Weights of a small transformer language model: 7 heads of 64.
Each number is 500 + 50 x the weight over its row's rms, rounded and kept within 0 to 999. Layers, rows and columns count from 0. Numbers have three digits each. The size before them is the row's rms in percent of the matrix's.

# layer 7 attention key, 448x576, rms 0.0597, rows 0-144, columns 192-287
059:485612529525494633485512502502467444434524533460505418501471533542518559506477559524575547547591469457464540527495554630515471526486499521505543501597503492536513540502563592493508388518506478461420594479553440443481526551409409500498561464511499481576513542479477463556537515562480507506
066:564440452539512516562520471517530465547530409581445513434432597528511521454424502534487506506517559538546467530505443509459476497596547447470517494501505463555495570593481526552523579534377484523538461485453456469567492475544521496514578513490517555517494571497405544520389404470478464564
068:525449558523528528457476513507487479585493578419480560557513435484443563548484521513415449457458505466462608574398530586505493423435459459477587619559575473500471486376511376393491475472442497546415469486530454514448521425436462459478448587514499560524480439613497512460554556547464447396
071:466459509471454485486549416512525479504453491534494457529507550533529407472465533468472483546502492419520421580473468513386496563478443516480508514558574507539428522523542570468535461475454470529505513460548467471519548532443481461504520521538499537465513502525466517647499497472532421437
072:481440548460504480434540540540574501444505476582513532462560515550492431448519496519448487562504511507542493491549476513556517397500370521586529465500502408486451558510446552496554542442422519533497475672485509424499387578437576411581529432493436514446526573471403483491454439517489532487
077:506508508517506477551558538456526497541445541515465611598528478503489484555512389475538482532521554466515556534460565519470579454561571439414561522522510573519552497585492519481549504537573528455502482514520494481671529535500566558505489447518558447459518510547474522573601541437395492453
085:561520406488517451468588403475497491575524434471476520426453427487485573523474503469423474460598541476481511540505495549505608527570634474408427518547471462574451546451457474438460559534546430466513470572520566484616510603466611563531529491496634531486467445549514490555523530539470516551
074:530493452577417486494472498456545411445537521481489615507563567597487533519534320486480488541509548480525484540517427435463524532551515468535520534510445583436516484456509506573433461459527507514495558492436506540511515506456520482430543512479484528494430626453492482518507471506481536478
094:476470469437538526502484645491537548422553536492511493517547544456455422510526512589630540492504447456497506549574514394563478500498403472535571469460528488352510381566499564528565530499425560507450569496515521481492516442463486465469482472546540485511506499565525515442515455532525505523
096:521541591506562459550445547498528522401602531538569474517500600510493522508512576442616508579543485494530488442480482519460463453433410511549518545488461485487503526425551564483560615483493597538473420396532491447499462472469484450493514381559438442552532503508447534388503452440549485556
106:550538515548519541535537509463446518498503472467496522565586469518551512437506606489492506508594522468391473548494440409499496504521473596585502524544413527584533586512511515418511475551589499598533537385459455401490495471550521526522522408466504486457484531545489551529570426603535435528
111:426478495504595520481523484535472468459436486500455506467496507468408653524456459467493449464541525492494572500414484595494505581476446564529527450529462500458527506495516601450490422533541517532534475566421476469466491445582577504467449540562410542470440508550457472510515455547527506463
114:494561487500469481507537537453475525587488567587558490466583531530515428476585423477458370516528472570475435550527440634426577456445566423504492520493409479482527540434588533583516433476500502536478533394508514448441462496524496499497543530488532525506488436506463503555563516450465568540
105:476449490422509498498503517600470485494459475511495581535529570431525468626482528518574458524543473487477582504415569400524481528484548479595513526498510452501491530442482553438529568592526463434460549589486531631375591488495426524508586606414520508578481474582482521463552481526522460470
113:534496436465472516373446523397550451431556525463546455527554542466446499484511438502498559498413443556426451505556430530477517510551443458578488541476475538587565553442597533477560401402553479410542486336521541391440485465524460528463530382477554510531469545537484482465483461566459537494
111:498557461548622481481486577525458523539595464470479500676481467380506554441563412568517572467461430470482502498485493568586476548457515559517502455507537528494468506453543467541604522437555465562476424563558500366548479484526481448454508500536565508463511500527504463513539576414474614589
071:520528517481527551567490488441465485620601646495466555525546491468500481445573481523435510462391518639422529486500512519482479574474546459486492553485562498490515545484383489472565426570522537487497512423455586588428582459498424557501452475500541541517537420559528513515537522480426534540
068:457586398493483568542561589557576489406478449499500438482435510588446480497484477517506496465519439522637585526543457579482444619429463561534444521533567485598505566529561583544528497510516498509467513508537433493479475429515524435468499467486544519556477523490520459454468482606497504558
070:535459507558519411527496517417595480545458498567480547511574449484514501528563436458472462455466563527449539521580553467528470500565557458501533496465522516462461526440525356457449514564559497426451489432516518585598486536542530449495356499474495651501470497517511535426540515375441554526
073:604409530464499507367483476482482471548480480544494593524547439401431552538532524557454570543440523520433519471647523425557501482419486497468506552553439476542429457432480493486464437571500470481540558503530484427499542540515499468447463502397423575450481446490534505460517610404472498543
074:439489468499403495416498564514498572388503477483546459538476594508548431574484580517557531495514556503519514528461425471472544457466482517496486460444469516496490532388503590529494584430509542479461492445552547445516511519498556476460581460484531465498487506463449514477517535521516568504
081:498478533511407543467517469462508426615476488475519535510594504484446526415487411510419510415475560508446426530488515492543493553473519541470533570459511540521455522527464473509442491538515466530506521519498468408525532647530563536485444549443485571465542485488510484588575587406438464512
072:526536488514450500474477521548510356474469479444512446500511499478465475472461418517433430469568588508493534582557527500493511543477520458431535367503523471484375484470521482480447518489487479526469511510498570542469472450581517553594452540469449558471504501445434497440495479396526463424
100:501518508522531436475445531494452424514483526492448577460535484530451473517533455527542459429562581571454462559471554564471584457540571506508481517449534585484516566509392495478485536514557499547495543441420550520541452506511484466532423483562567546472495430563491519479471499477463438532
087:511401384498454589449492470512431502534548492436608619524552377414504406458596503501504453482523445478521474578596454496526535476483515543538470558442423498514548480468474386419501506536472487525504548512467385604472534506553469513477459445505403551473477506509567541457550498562541554496
096:540504606534463488561520406490459546522404403500499512588448482543529577446502488559488459542403536472493496515506513567448463508430535532446515545520501530599481461523507526518479415606504520419498499557434516486529462549440516531460521455487505487559550469461388546580482576486464506481
106:402474531514477574525465501491632475562520455449477430513501447509408465453482513497572508585563467467467502529341511420541502416512500502517457504420507519486436476610594477452459509424397506520542482563585496494428506442570466536448494543513420524405485484623573471463527346501489479514
117:580483478542467567444415513503480482547476525467466488573542549476466587449432558443521450502490478551485477482516509474559545466487477490467486492410466451528542571481509523645471492442613479442511483530548608394526514559551484494504414559381471525488500556615519465576529437447473576524
109:416516373537481451482523486484604607470427536443529576410444443403395541517580542473580476430411488501444566383476493580460477517421530490562451556473544493543470482562466482436449583554469518442416527532490439447598533556468487496445474462586448520440474566473535528464588479500469494493
111:521469520506492615526535532485436553455532500436475548448451483418567476462480539506534570546492417408525485470529500508471529492501517486476521552452522524458610488476465515501457490488527494476488417435499556399467515483419534474608435492489522525464447469506532500533547470525483509506
110:489503511494561492473409601521543517504588637582430497559538611463612492560521499462502436443473501581448479576520522529456539528511444419568503430532381496407429427369526535448507491544489472584493538516470508512412449443524472557566489490422438545519438419490558471498538516543517511456
109:441505519400496453472469510486511522489546482420528558508414453495459539522573502492538533550530494509378450527483453459506479500498489569515498544479466491534432470395524461585529629458476496485504531503413528515501452507491467552539469473465489538467477529497435545580516545475479488469
110:469465582453491404520479529567474450540439501440506548483540552527525518448587461530487525420435643526575445444399509521522576471531467508429521444467610444550510492366451479444507476505488493443463555414456507466499532424480610429401486505511472560488502517493510521535465449504549495497
113:550477442526460425500548422521452494518461432581519453544475528553524458563456548511474542486407457393467515476572505424465559449436631429498460495505520478459530468410552529547456531420448495534441520503505629473446505533518490573539489531476336507535609499534481590485452523532532570461
115:523572537498533634414429513520569457622544557482439556507543468523455492516550424495483550512517512574393470555482517443574522546540459498430464503485516495614458456498516483470463462543503497586560474467477470421500431467570481522423452566570541409529421502533515499616454512512457464530
114:459491535486510551499558393492406428490507490492530596567525477471534474450542457436456441536520449471508446439447515458669491447501522492578564442534483485533468524417457493414456444477438489570460486527438467534569515501489563394536561524382448482438493431522548505516531446509464502447
111:422501467517437428532480466522516543484551479594516480526423510526471469446502588456563449427546485452525445465469501533459523610540397541421467542591633481557494593482498581494452520531524498502514560591510562459439506513600454477468446511497434521575527554488483505514580461624501559439
112:525387483529419611500517505498468522472559506503520327546380545500452632546507515594485563501403495455402451489551561389529525515560553477423516470479485557654530541483585477525434534427546511582558455457583498488469527546557577523456499484489544552554465494441542548453486467524483494476
110:509480508557549456374566537480498449545435467512505484463567490549528494472440557499464431483562505484524538439576555496440451476462378585437497562532542492501524545649452479480496557521459488487523522548448481469393539511518534497575551590522529478470442550536506538502528524509550401477
110:522545461535603592506578462532524485531424590509479545541414474571522465514493421528510433579538388514582525477357481428481564462534549530515416446545519528514479533591518510438440433655492510493392541505507560453512509438565480403526436484432449615498458459482553445527496523523599484473
110:562412588537492509535436536492573564496474433411495518565540553572503603527579519437545549397510461558490495558455548551526591457507553468496523460484563515402584477529512548475458472558509479549501519496447582449553421456486447456543466534424516486425509442537482567503476514565522514480
114:568493495537547560472454465463503511448516557499498484586454400496496516487484426487484456519616529506467469571499457465421533492480503526467481477415507401527492528485486535525460519549524472551544517546611391564490537540496526467475470476496461432470506605602451379552446584536524492449
113:573609521476418463505572454508462489588430456520471525472449485499457445432406492452542554498576541482449474484520562488526586468457466598466472425519558477477484476567512506523547488527451509453573302473450608504417499520485493445514544451586443515509490549542570659539404491484471577464
111:546517455503516439485460555521499588489485459323623488584468510538473568521485435468447505474535501494485544396538455518526478538501517459411552428459518547540471411427539455473542491505434477526521562601518480596530483551496499491649495614533493477472462535554458472460501466577495421483
109:481407541403483446414411428448470463551517571475481486485473416471498484397527474481593520539512448520519488506536437530512444477543512532432515560541552515473479523439458459554519507588545515483569538474557499494588538563516458527549545553528594431456517453513519584426550494513449468518
112:584475423456471515478530455510512530433550542463520561494532565445441454572469531491468508396514503530477558572602519432546474434571520469529614507464470471545601477421471528485505482481611492537522670526542493482504466481489538592469506492494425547475465515479486535572492575522495453509
113:419531479584513492591467565521515470512598427534480541496617503483532452542391388585437476535579472453462547445513549520519545462425505420468449466408575457520572573596507486460419519437474502520496524497475513502588435438493550462497561481421530537444502561448514500516515479542492516527
110:486546540487470511486532615522477439596389580383480483497342497372489509526530515493509512417520414585482486525452537558547501497483433542476532544515454575533458471559410458535405504449399561471556519471552497548517470488564400572565585523531469549473538535542581520530437496531448588431
112:414550537384504517540501439547573614577524543500520511509535452518555514471466509453469491481533520575561463477581468439460428554477491482494529431525449505429401484475532435480429572512471516536552517430467483541564544530458546476445472604570510470539527522487510477613504482412460482497
115:426590540589461478467577539563589487519480447505428482490520498540439437490586463523499407539388501587501526511500412489499535513568577516490457542533457568584528339462542511517504492483591477485516569400517530529561476529445579617545436524525502509529567494508552533514479468496500475537
115:551461545591485568483453518565496388594477465516576463458457482464511488460467442525503453482462418516530524461523501433457409525474513526513567499585512591511502494424486522425471522581561468472562517527456504484508520535537505454572507552499547516564454522514489532510398532510558428584
109:506497436546520459408548434532442461484493512459500425410448446460522495538553559558490426591460402496531532416504455517437570478451514489557486498453538397436568511518526446497467544627477514513563527454583455392527535532521611540481494482490512496518513582496539461452501440520483458426
112:551446415490517508472530542432525512520460520504473432559515498441530507537416446466573546454482529500514477500502546619512437457489568423553498496551451426544470496380507512509492449524420522479566396440460461552551440460546520508485363532443485518492508457566535535569421413506537460578
107:404472460457513447463477654579438510502516487471577480454418543438466449457541472508516546452528408442544445458628480548461438438596444454478407528593513544526485488498432462550558579501504537521483564431534525511457552471575543628501425492501503547478421465446553502423481532530532516486
109:519536631538476482520542547500491496541474452540437518449484555563462476453462526620473536551424596510412451536491514592544501570456359524511358466501444470474562434432532484537578515525497512438405627495521462536510479477500501572476539443472503517575527429443549612573595526495423420520
112:460472502448471578450502626610533486447376432530534568584477514434546490450548494446400526446553416466414471474571498470483493430516486489504447567433520540520448560506450555587552420516534497579477425517564462541497568557561528458517534418422426520446552525482498592475514566492544409470
110:467563491499454389534482525423498508464468454461448520565477540453426525473476471403530539544543628455356509493463473450568601496515487501524566479539523440463494538528499481518492474537527498499515469406511476508552527566477566537487471505579550544500523458562652479556501534473535384461
111:554549435588459450575566449486478455495592516546670533538445535464515479495548483454532549440554471430512503530486464559447416526553456495459556436458486503527487497456477508338577457483456500466457489550624491488559488517575415512588472574465578531601513570447524497508484465368502469469
110:587456624462554520488406568458493528456483513404489418598515463477549501453524546461508362496425455528485509528515498443468506482474459555457497498387494566482531543501460423467501571483443473508518512470534444495553462470541466477410512442560594478560488541555491529509405549469420488506
110:448469430520479521526533455441484422487490486480447438575481483538500417518484549532470415482551515619552479554428500457416492506479430561534540433520441568419466494551497562523519464560407497503483435428444529481456473484465482521528409435457511588352506438508524530564493533441485522484
107:413562445507426606520543551466533479508565488452492449499586477458536533467495430466520455447465466550537472611508528452499597547508520473494495480570526515506576482567519539455433428603460433499566594428434519410488439435551620511426532476547454534524470413489565439524542487608457438429
110:591504501386546480510536497441484598590522496502544555546515520479506478612424481624490494503408448533473440528505513431414434530426436570495540510459522499489523434479563488482441551598445432503523495537489520548556410460521491489496436464498534527528470581539558443500516637539469545519
109:491433545488640578405602529523416523616551443565476474552441472530507494515555534539521610602427497541563392495521487389526595574530481565648503526427581464523443553484421523493535426477585482448532473583512514561422506488466517511457464597465508486581451513498447445508503534370516556502
110:462522508448471538480514452388559489530435521475606504495546586504535418570498473576487537485598518451552423448502516357454449439524554502480550453551506535464530475471516503473461356514426437490457458509488577458424539519547469622507510437543483449525537575524578568594449520537474557476
089:502479450493461522432522539521555521542569594420509450552410483565490502450484503503508448579485521473538485433498364503485501497445562553502417497385471480524478496426510561523440578517451545448580442549471628541546521492505477499435506413433479375480512539622560500464449496485468500461
096:567443457548505512323494490405444506523466548529531481493507419451518425437499473560469514425549510539456580568474508420529587511450479476520502505496522460525517518475448454523400485479540364588650499492461548449520502535460507566487441576458442457507477527493506386458463642493549495456
104:473510540569471510550491546595508492406525524416498495585500538490552543526552411399463470553509499522571509409425419544509403498478454551516485522422423501536533481563535538544533495515436628433489440466551463467479473515556465453470588391473507451552470410467458547526544493387518450511
090:529548521413471485540538500542469576433514573493497491471482526539541482514554488435520500496507497477466527447466554567499411531467488493488543410503452467453424512516504496471576476556445645514440420456548468488476390434483524474388574451514541483501520493467440522502528451398408516552
086:506531444513438573419427462478471466566450480538472365557435401482455587469515499497466568521493558481529430436470490434473566446548488620525485465434510526546458544499519460496487456415529413504523589597499526424556576536442543475478505559441473408603556496467544499492446572537608478468
093:549489484428530598391528523481488462581533535484399412521489526527546486487546519496503587408443503476451410465461584476502437449453452440542444408492480448447446461469451534482459514473539448521534556592516570542449443444405433486484443576491412404586519596511497486435354498486476541416
096:543497468599467486431516515472607515498397475511389435484488509490489533518514569635542395504439418471489527578418529438550562472498571578566378534496530495507507536521512529502398408490567396570540520553513456605549452508457410486547471578508516489524455554424514388456427503544487490544
077:482470510566446611559433534616541399444496495489475445534464540487532544477559546538479563565501456403580510526445473581481459534532482530455467519490446519480443453522488520395498487549497529480475484483432464546564496580571509486478458489493532460445593491426496561539487481465516519525
092:449501526488529428523387436520518496389571502494454576545518574458480487511532457543393418493457426514557495472528407486516327530424485569429531467509466450458525543474605503415552474507468562513469435520482473456524497493534534517382448331466480509527570516441474506465554450485470456530
098:438506548411558457489577481563566538500577461507480544481491531539505537514462449456503547508515466465482432461537525548473444527515433543510481455484439466434463449528558578537585528542443610478488367437503513507454451478506508518399612319537603459466436400489455538524469526464456522490
081:523546434574471507552574507447539607514602456539498441353530482506383459571423509479519426486527432448547484509483445523446501505521479412466496553452494438473632538525423509536525421530534463567486540419467466434542455491505512531561522570529460509421475494535498523531530419572474485539
087:560464495451539489519452608461490519492518586530475480445471488450500503521484551583544471578465395469564403509498581533489545510480433547462521544585557511500504501447466526468548546434467504459565513561494466460573511511398536520429496487439505472531474472550494511529432622575484544415
087:498472483469507458679539514414498467474495533539549483529453473503464509459539540524550527630420496494533419509464466538503465477441474533471473494460407436504482543553510473387486494527442535412395518500519554445464475474586452532469450530529433534509515451585544570477458476450415526516
085:550449503485543483547507518568461403498541531508492489343532575551481643545519494466456419481508603424424455571548353480529457533563481520464481492527468505534473489528486426564494411488434520464483497458503464555483525573555504563545550510543486494429480515492431480494482437444525440553
095:527497443542485543458519460513458523530500424566577490526538567488518501400675522544464574505496497518484542553492519488452652501501386480512488459507471453516536553578521413450441519460531439598525539551426433535507508469414501507435479558527525486488460433531524411484457495501564574573
089:516437441507519442465525448457501562494487446505569551560564537482435459512520510570475534490429556560523458707605497536586566445452621465532514553475537470521468541476521434444416518477534447543450575517427444608506509560498496566517527534411456535504449580474514474626542465453483439529
097:538441440583504508420522501414476515559490540485533511493525405485498464450548499551619529438515510527461442552476567509541587565480489498492549475592581538504541488498477401449515503494501347632555556510517518509490521448511529528535476634524521555427551554526496458497510509510489480535
090:536480503504497526533440467459421453447482467498507452517514559499517536491503517459576470502444460489464431518511548510404566560499494502483480465566505721446494531579494403540447475469521455513436517400490568536582505576534566536503467620496583489468506547534513510497557444527402490520
087:620495467504536504456466526496454511603484488548504478521424471539471437417455567505357531440461426485526460482444465430438570523438540518556524554535557366497495604428477575497486534545476458516534444460527552541521531512467584392491495454532583475565564446535626526462462541562520498513
086:585549453594455528502517536576543496494457416675438439498612463545543559489445508497535454474424554493494520500486516475497511504507559500522431507492472483540568492461419516504409495503485389485501528568559499513407456469535475504510461626534372441512508611603482348494409494505550518483
091:490496678415507565499526473562433567499501537467450526514460572527465517546474494496448493570538512520437466489533429502417401500594426470549487462538472451418528476502475535538541527549555599456500439543487514576514505493497452513411504442564508471483475494404513593475567417580505511423
089:541525502509595445514458495446498524507488491498504520571523485478442517574554514527407469353433497497562512481451534480516569447469454496556461502422511418567609492471500434557460457480538473516472505540586497469544516595374432535490512530529461452481488544431536498509512551442507449510
080:489506413440523580470550523553496553571411540468595511447485530441425532492388559531445498425461560573439558451470455486557548432493601505459527590551548415529508549600485508558471474527462455507484487486547396582553546455544494457512468473501422470502537586501558564535377459475452498494
095:490497570466517521499514527678514469447581595511494470464491492430544521506572498452526570551454485409520489449573513589542405480503504540541561512491498528549610477559592560525565554538542591526521371502467530489429532528548622502506559464515518471494458461470523555443531479500505522513
088:490570474381488547567534479506452500436528395598496494415535514463519533547544525525447578574469469443531576531556469469467458500524448519445440491459477485404497406516472552568474535535422570462430408549487514536504491534513486473417521401474509446524508420454487528483504556524506562501
133:463495520467497517515509529604500478452547552478518474485542473503485538497501474421572530522561481460515560458577423514454410504512466460503498538526397550455467522490535486520610530493438653519502432421499469388467449543527506465398564386497501467519537499521517606482533459523485534503
096:478560512519520493498562482335499410483400495496566516525550530497447478536516450528391495487506586485520535597480521361517574542506581545481452491482641464497545513461494453592427383432534428538470598548415592515486556500456410525549407589409431528544485532524423415581435514440505453466
095:505531452559477516466461392504424477527447408438521565530502551530493501439536525534505536369496519497428469555456586459505582450499544573515462539475534537513509440451400504432472526446454375535578452487513500569541466473437441521524381594445471547419537521469468483435508552395515475578
082:557533469490450497527476457507512531448458455494514517430506405504523496525474530407483518460520433514409394513473468476574465446481564520538497474490505524487500511551509507442458540547568529421558451544464501500480538549417452476552572479529444503503454475464521470551441510494436566519
084:489527483515458397441538504497560516506404469545490490458404472511509523551439566564461522447467506413488512521477531496556516500417550471432566536573446515538454466466544475475523518459516414549450521420523497512509463598448418437559591508541488540552573416564531477491474461566486444563
082:468522515506451481469448488424510474508516456469489516455475494455489547510544573550500555551468559542470485520551419487579503431493571536523529595400520539533444494450472486472430452416457497477489524594475483517475565545504450493526439412483506490594486521559503531501543533425559485499
092:524532564479464506556465460511558534485541545521445475537509498458476493586551497470427501576522376469551439461553465558413420489421497466535522476423565425499468533571443580567546558548453588453484507453482534403477456505441452487518437450530539471585457518436441540527598487420496552458
094:503517502519544453530506467459493385452522524564477483488505449519485425393487457520446499499502496521530461524454534587491541536375493488460508436525549487573408570480554442452523475427517463564471506616480564539487561513520451549549432588521514517459477543432496493504445507515506384436
081:458489529553590522582453536459528488456455432508496488483564454504506524365503580603460480511537428502455553444508448496463539499465508547557529443476512514488498495511498540566548444532420480573447550524515476510463463580550477502513505406384500527480476604471532519620373580520535468492
088:421520483477466437520524539513483557395558505467552554469551533499523490475474487450498630553484494449536523500597445544504352492573503462460486509491411518486512497451430602440565502562443585555504467492515490562551476530469539558526577486553497453469508515523456526449568393496534528484
087:616559411452494627513686574591531507515518490548540546468523462483493476503470429433511525445558432536437515499541451495439431486519468404496619456505551467540442482474421545419466506545499502467460439528438472429478474449540566440426450529440458462400500494485511536597419497507547474536
085:477432464558431454401485523510597527528483418393512561462503525481533444460564420466395541419515563508579464445408459517549436504520537495466519446511476576519450566470481506444485540526456520491514496516527543391460510422510485562604445495509566426526494502569463375511519469395497491565
082:474477472537473463517588495483462531554573563569496471524580523407388461428471492453496560466574547487344472541488528534485557465516428503436457418482497506552436512498514503436461438497523529556469545550513467501474504484545429429550391541482491534575488525481517519444457492577524572545
085:410534507539481476498477469521579486432524382436579465509387499528559383513515467518490500532511459408506526456501456534485461483453542448451449525471456480515466473541517437538642468456483534545524470574562448518464510550531535495467491481520513457428525394540493467527583486447497422477
086:504514547464567529538501559561481500452611534520409519497461422531536495561503503472576493575546479466525527460434502528532461528442543424500495548530478529587545429514440511518539561470579597446585505490461444550471509591506452488442594446461455384517538570487546593437414490543496510494
083:516502464496451470437510449520479524495585496476483535441461506527529506421603449370457506547555524430585493581466424453418500513439479480430505491488479541474453510477532587426494594548495520403483476445442461463559515554470485506496582534446506390495387557512555490583555576481469424551
085:561572498561467460508503558481437561456435439466567509541538514500540514439534505477439488457541454535469635467485520494528421546554433455477527470511468485552449448507452488616481567463489518549379548507560359490554544480566508556488488449584412466467487492484485482535464511611556529420
087:575426535594633471477414522481532498500523501467485454513486546409531442518450546468441541447423449465518529507428362425489450507486571439470484491396468422420561478561497525490501518555390454569462495540541489441563566408565447514543595529538542422435562495602455503502459462537478550601
090:436439472548411444460467394352475409526489494514432578477572366466430517568481479505480520438583485444450411543532490576520552546518449494441534483508578457529412591511461513490544456499547388439542588495564466568505413476445607541547525598554461485430484556498469446476489532383426468505
088:510422507605493587423502457485533590517495521579558514539556450469442482417555484485552522386530471424643458434630577547502581460546424557537604531543539495560546477470451465513500476550536426558538552527494492411496534510516534561534518534495473560496465542470521457516461464413554546453
097:536434416523535511427495557333541494540436376489534438511442536521512509464496464513557522418490508508467559493494552414528597487521493533433590547550519477490500463471471440442436504519505390593591549526523524529424526602432531566522442538568418397538552561539507473468453594513503554470
091:471408539446532537417494378399494496496447556557483531543472560514517459486490529543503502500501480516566579510493441428542519526557563597523501361477508495467470522458467430544507513439486491538496497536562554479559497528487498554549471534365512434552502558524457510483436591431492486492
090:546539478558634523484448539523450509594489492404476491444449443431557525410445583384477462487455431449542457378549545466480466450505512386585469451451533517517473523584425474484506507483533460468505508497480535487400470535498541494519505484503536570530528527417554503434503533521395477537
085:460517432507466510583446536483515516448484416490460537493454599465444586527514501473443557565484582455577446506511508502530526537514540517439488565562562452543458531572429437517586456415471485495472524507420499513598527622542572586516549573430467434476525529543477454485514545443438462595
090:504527505482519553446405537464502453463512427542484569517509555567474550512506451510538508474553469443566535538436614530477485437542515521560540487466504553476536450486431509467546390606388483509374559564485490571495497636451528427510522428452512502505459529539487449486431544404520478513
080:431535486441528434489502464538585569455504559531538504574542516566584431585468541462489510545462444489548554474516501516509469495573382533532501557490476425518526530449535404469469471498521471463511478522521489477456524440458489556525506572438459430520470435498508574469571393451496512559
084:478526511529444523592463530524568581425534466561425466534505564489545550462528409473410489525540551479595501490520521519521443515517477449507474515291507389520419585413452432648437609627494515454479436536636549433566448494547431507422586497420485493518499560545505442444500516507579571453
086:593490437511563491527436420520501463583474560518475507449535385439487469440499467557603522473402515462424500533540535543525554518490533429552482577495556455484487546462565420479450524477455432594464438484474522603536567452531496497533460550482515501469476527517432401448439454482405469586
081:577413489520497500518598437500545551605475547479463415505488461516570544501558545544582459513493442388471499402558507495471451488456522542504545472539486540527468490520533550531498577489488419469413479478524458527560503423428431480516564373522520485436516469609544518488489555617424451504
082:519483575389414393489491479466551478514484416494421533503482473438497551546496507477505521512525560493537482407604497563506488548581507518454498549518522531481411548402429522405531522467430544549581490564613516513522442498521487498514488515477451497479527514505402486471440450415530514528
097:442499525487510512586506408584481547458586537475441531514512627593484455447535452357451432490523532491520547525532416500459544494569454491458594482479411542482520470466490507555558474511457578444491439508501504458529510521462500492468558475430523512467465453596589560428503387485461485588
085:474480489512472443457537538608462482532478507450516526332456429551460491491502539572608469563603473434558525492627524521426444479520534495645495452526470458503485473660576481493547444537507589555466465610549499473534524450477491478463448365502412536506514480562475567560493484408512505516
084:541456527517578453466485586498517460522527572483429439448550474472466546454430452536481515506447501553534553507547621537465495518482401504467575543484505483492430563495510448451396590495465467513505444607500529446447499475507559531527551604483481548544541570540523486468368378457448526554
084:519496414495524466428541453474455458520508552450513549458486493547511459620579620529540528522421451560506553630384477479556450515500502474551516534508498486508462457511501568442425485484493488508481524513496496581514502428442512532448504625470482507575565504516552538475533637546579583434
089:462530472464477475463488472581543513545502579484557520459503605431476487455521504556573525436487510534512536423493497543538459506543459523479509544444414427465522447438462535504569523449538569470467479472470515550506537483535547563378484390520484603525479537460473449485519401511499529484
084:464447469535491420478446440545533502635576510473489466510627515410481545514511539498408495409443493454390419456492477512499537496383473467435427452387405569585538572527542388527517562533535473422537510526492465521518594489567511548544459486492523497506452528517506464508494459425470497538
083:493574495502524477547467501488657541471421543467475452509511467445512427520551473514559536491479497534506435492482441443521591478531564448486484453574495429549399528440498477495442519404494509514571460491464570400510462495514446488451496461545544503539534612509531564424619456548501441521
085:489436589491544483496585483546415495426404466462536480464552481587574427438521541532597457518590467436539504434509443547458419567392439561521614484461550497574493501454496455456511537436487522436554420438498502565580509521512430459486598458386424467563542501556507485441615474400574526492
085:507577578543527450434421598502476487449527525515588507510520516522465521549429535416466422527460486484552444412480489526554514623415485507449486559496424409578582540493519480542470537534547549400519494519467479454421535483489443500426519382542555424488580558552443583523606455495501525520
065:614549510452469496539452560465481579458490460487454521503404498549496489501485596538612542515461466494549478528519641578454490523429461537550553472544503549477510481529521469424530453516526492492518536480457434532527517544472539458586473463442435564407485496539438530444423558512558449507
064:526588550497460480453491547541585424456421542506475415511518528598556484544539422479574508620509560544466507494502451596512362575351394555512471472429461506542502563463398483516431416468560522490487464494427454538523486499482468409467527544498516563543571401545575517536448554447489523553
062:494509525468420410407500383512547483519416477378508535478452559552454505570481526533458577473581466466475465556516595517498569554515476530517538427495469488514498579508483532511510541424576482449543509582499435533536492504502515487490534471522442511376523520586437563508376542546512520446
068:374493452560570561477484507511521462479471525548422527528555546586504446489504521530572501524477453480594404536525582432495481567512367543484503491494516401552410561474546488478519529494462494426589467480524486538470500506486497596452528462492513516570511503512467492475505357541544554423
075:556515494484480610516516549421388472544467506469489433587400514511512463579469561489449477437499453528492569464574451565569482522500490434546524504495496465486481435507507484483464444569501499535501493441422419521408512533492522538497543572488445549480499535489616508531495483574425588526
077:483486460466417483460397396485540447479454476446543631451521531479521570487502471462471500468458567443472402570412650501518483404538501419458429474425355624466534462417503495513453558501575502450533572538473584487470578482582515542513423458477489549534464455480482557531506461569531502460
090:495505522525469480445570505529489453557443450462556480478404560471550529468540429512495490417513547411481495596518494495525515445552564499449438564580523412461514601398567372501395506429499462558572546595466575439531516585471510597541520494511462513488517537506498466602461579481490442427
085:483456466430489491466534467478419434533527483499491535595495462473483505429532522522520437537347531513552407535454564508551499424466479546501494526497443503526612563482402517506443516551579495482426598509469459477460559502545511526554405512561528465509483475474552544654526504450479491477
102:537516472545577622463497591439529582565485556479538416468519542494418394503402502500547515533548491499542532444507395479484429570511425555485526495573423477436463393458479568512444526498413532482550459468522566476473448450463524459400386521471533522479495519573502374405442508486496604507
100:426517454463444508521585428463432455486521447504487462513466487489568448446517495460469427541497517542537526528532526563541625487459512429488481509452502517520535591476491479525473487486613487593478478533479486513528537433579503481563489482499500497513519469523530542601502422452509411479
099:564503548513525511468604595525434499549365504479558578465537485476495491538475553489470478496497456394538474464517550446473440413468438484530429521462511535521518481517472532500412542566486498556485505482437510451470522520560499479581484541477536554507453512460512491467549502477556471469
107:558479491524486459515388446435458633548542480496477554457533547519402575512454519550510589521492443595444495496469494460470498530615486606447553515469471578545435439570521493601476566467543492387496518500393516527467476482493518453531418476467587527489460616534502523494521566481422564505
105:512476613469432493428466420578584433496476491452366490433469503507539558507470619514585490497429509532542488430429514400567518492491524499438456543472502502479485369458432423463488592569524511433555504411492581517514410505448440467481528442497484497620520446506528552534498498390433417545
109:607506473513509521560511453375399522525519453435459477430577456540572487444470577478490483554504528468427490446491496482456550515461494498490495472527505589474468507558513444492551521551452489516494447539517370439576500446503509444506550510546526466481552498514533517504465420465512345488
104:507612436471410443491513510496538474479559502549542536408478557553439486535557525493530384489445536512478444501503523521520544553424478375502512523504421485526458441486531502405487515458492511404446604438522495590517457493510449518491508546547508462529613473518507488429527445478476621500
101:531537546435595517485476517490525514530526501570538488568592571473508492536486354528469522462408445517517497473523511465472475557410486440497474494459537461484522470514520507456480480518480474474484478560465563405491417521535525454495561553481504495536555538487542465471420526464507521481
061:462548511569499374608519606446541466510536438666454574479488491541520529509543515512479469493470444456466466420467398480517484467452584485483502507500629516475425525472464526476524442455514495490381495428447482519547474600443546430512478492609543460529601576419525469540379470452474578553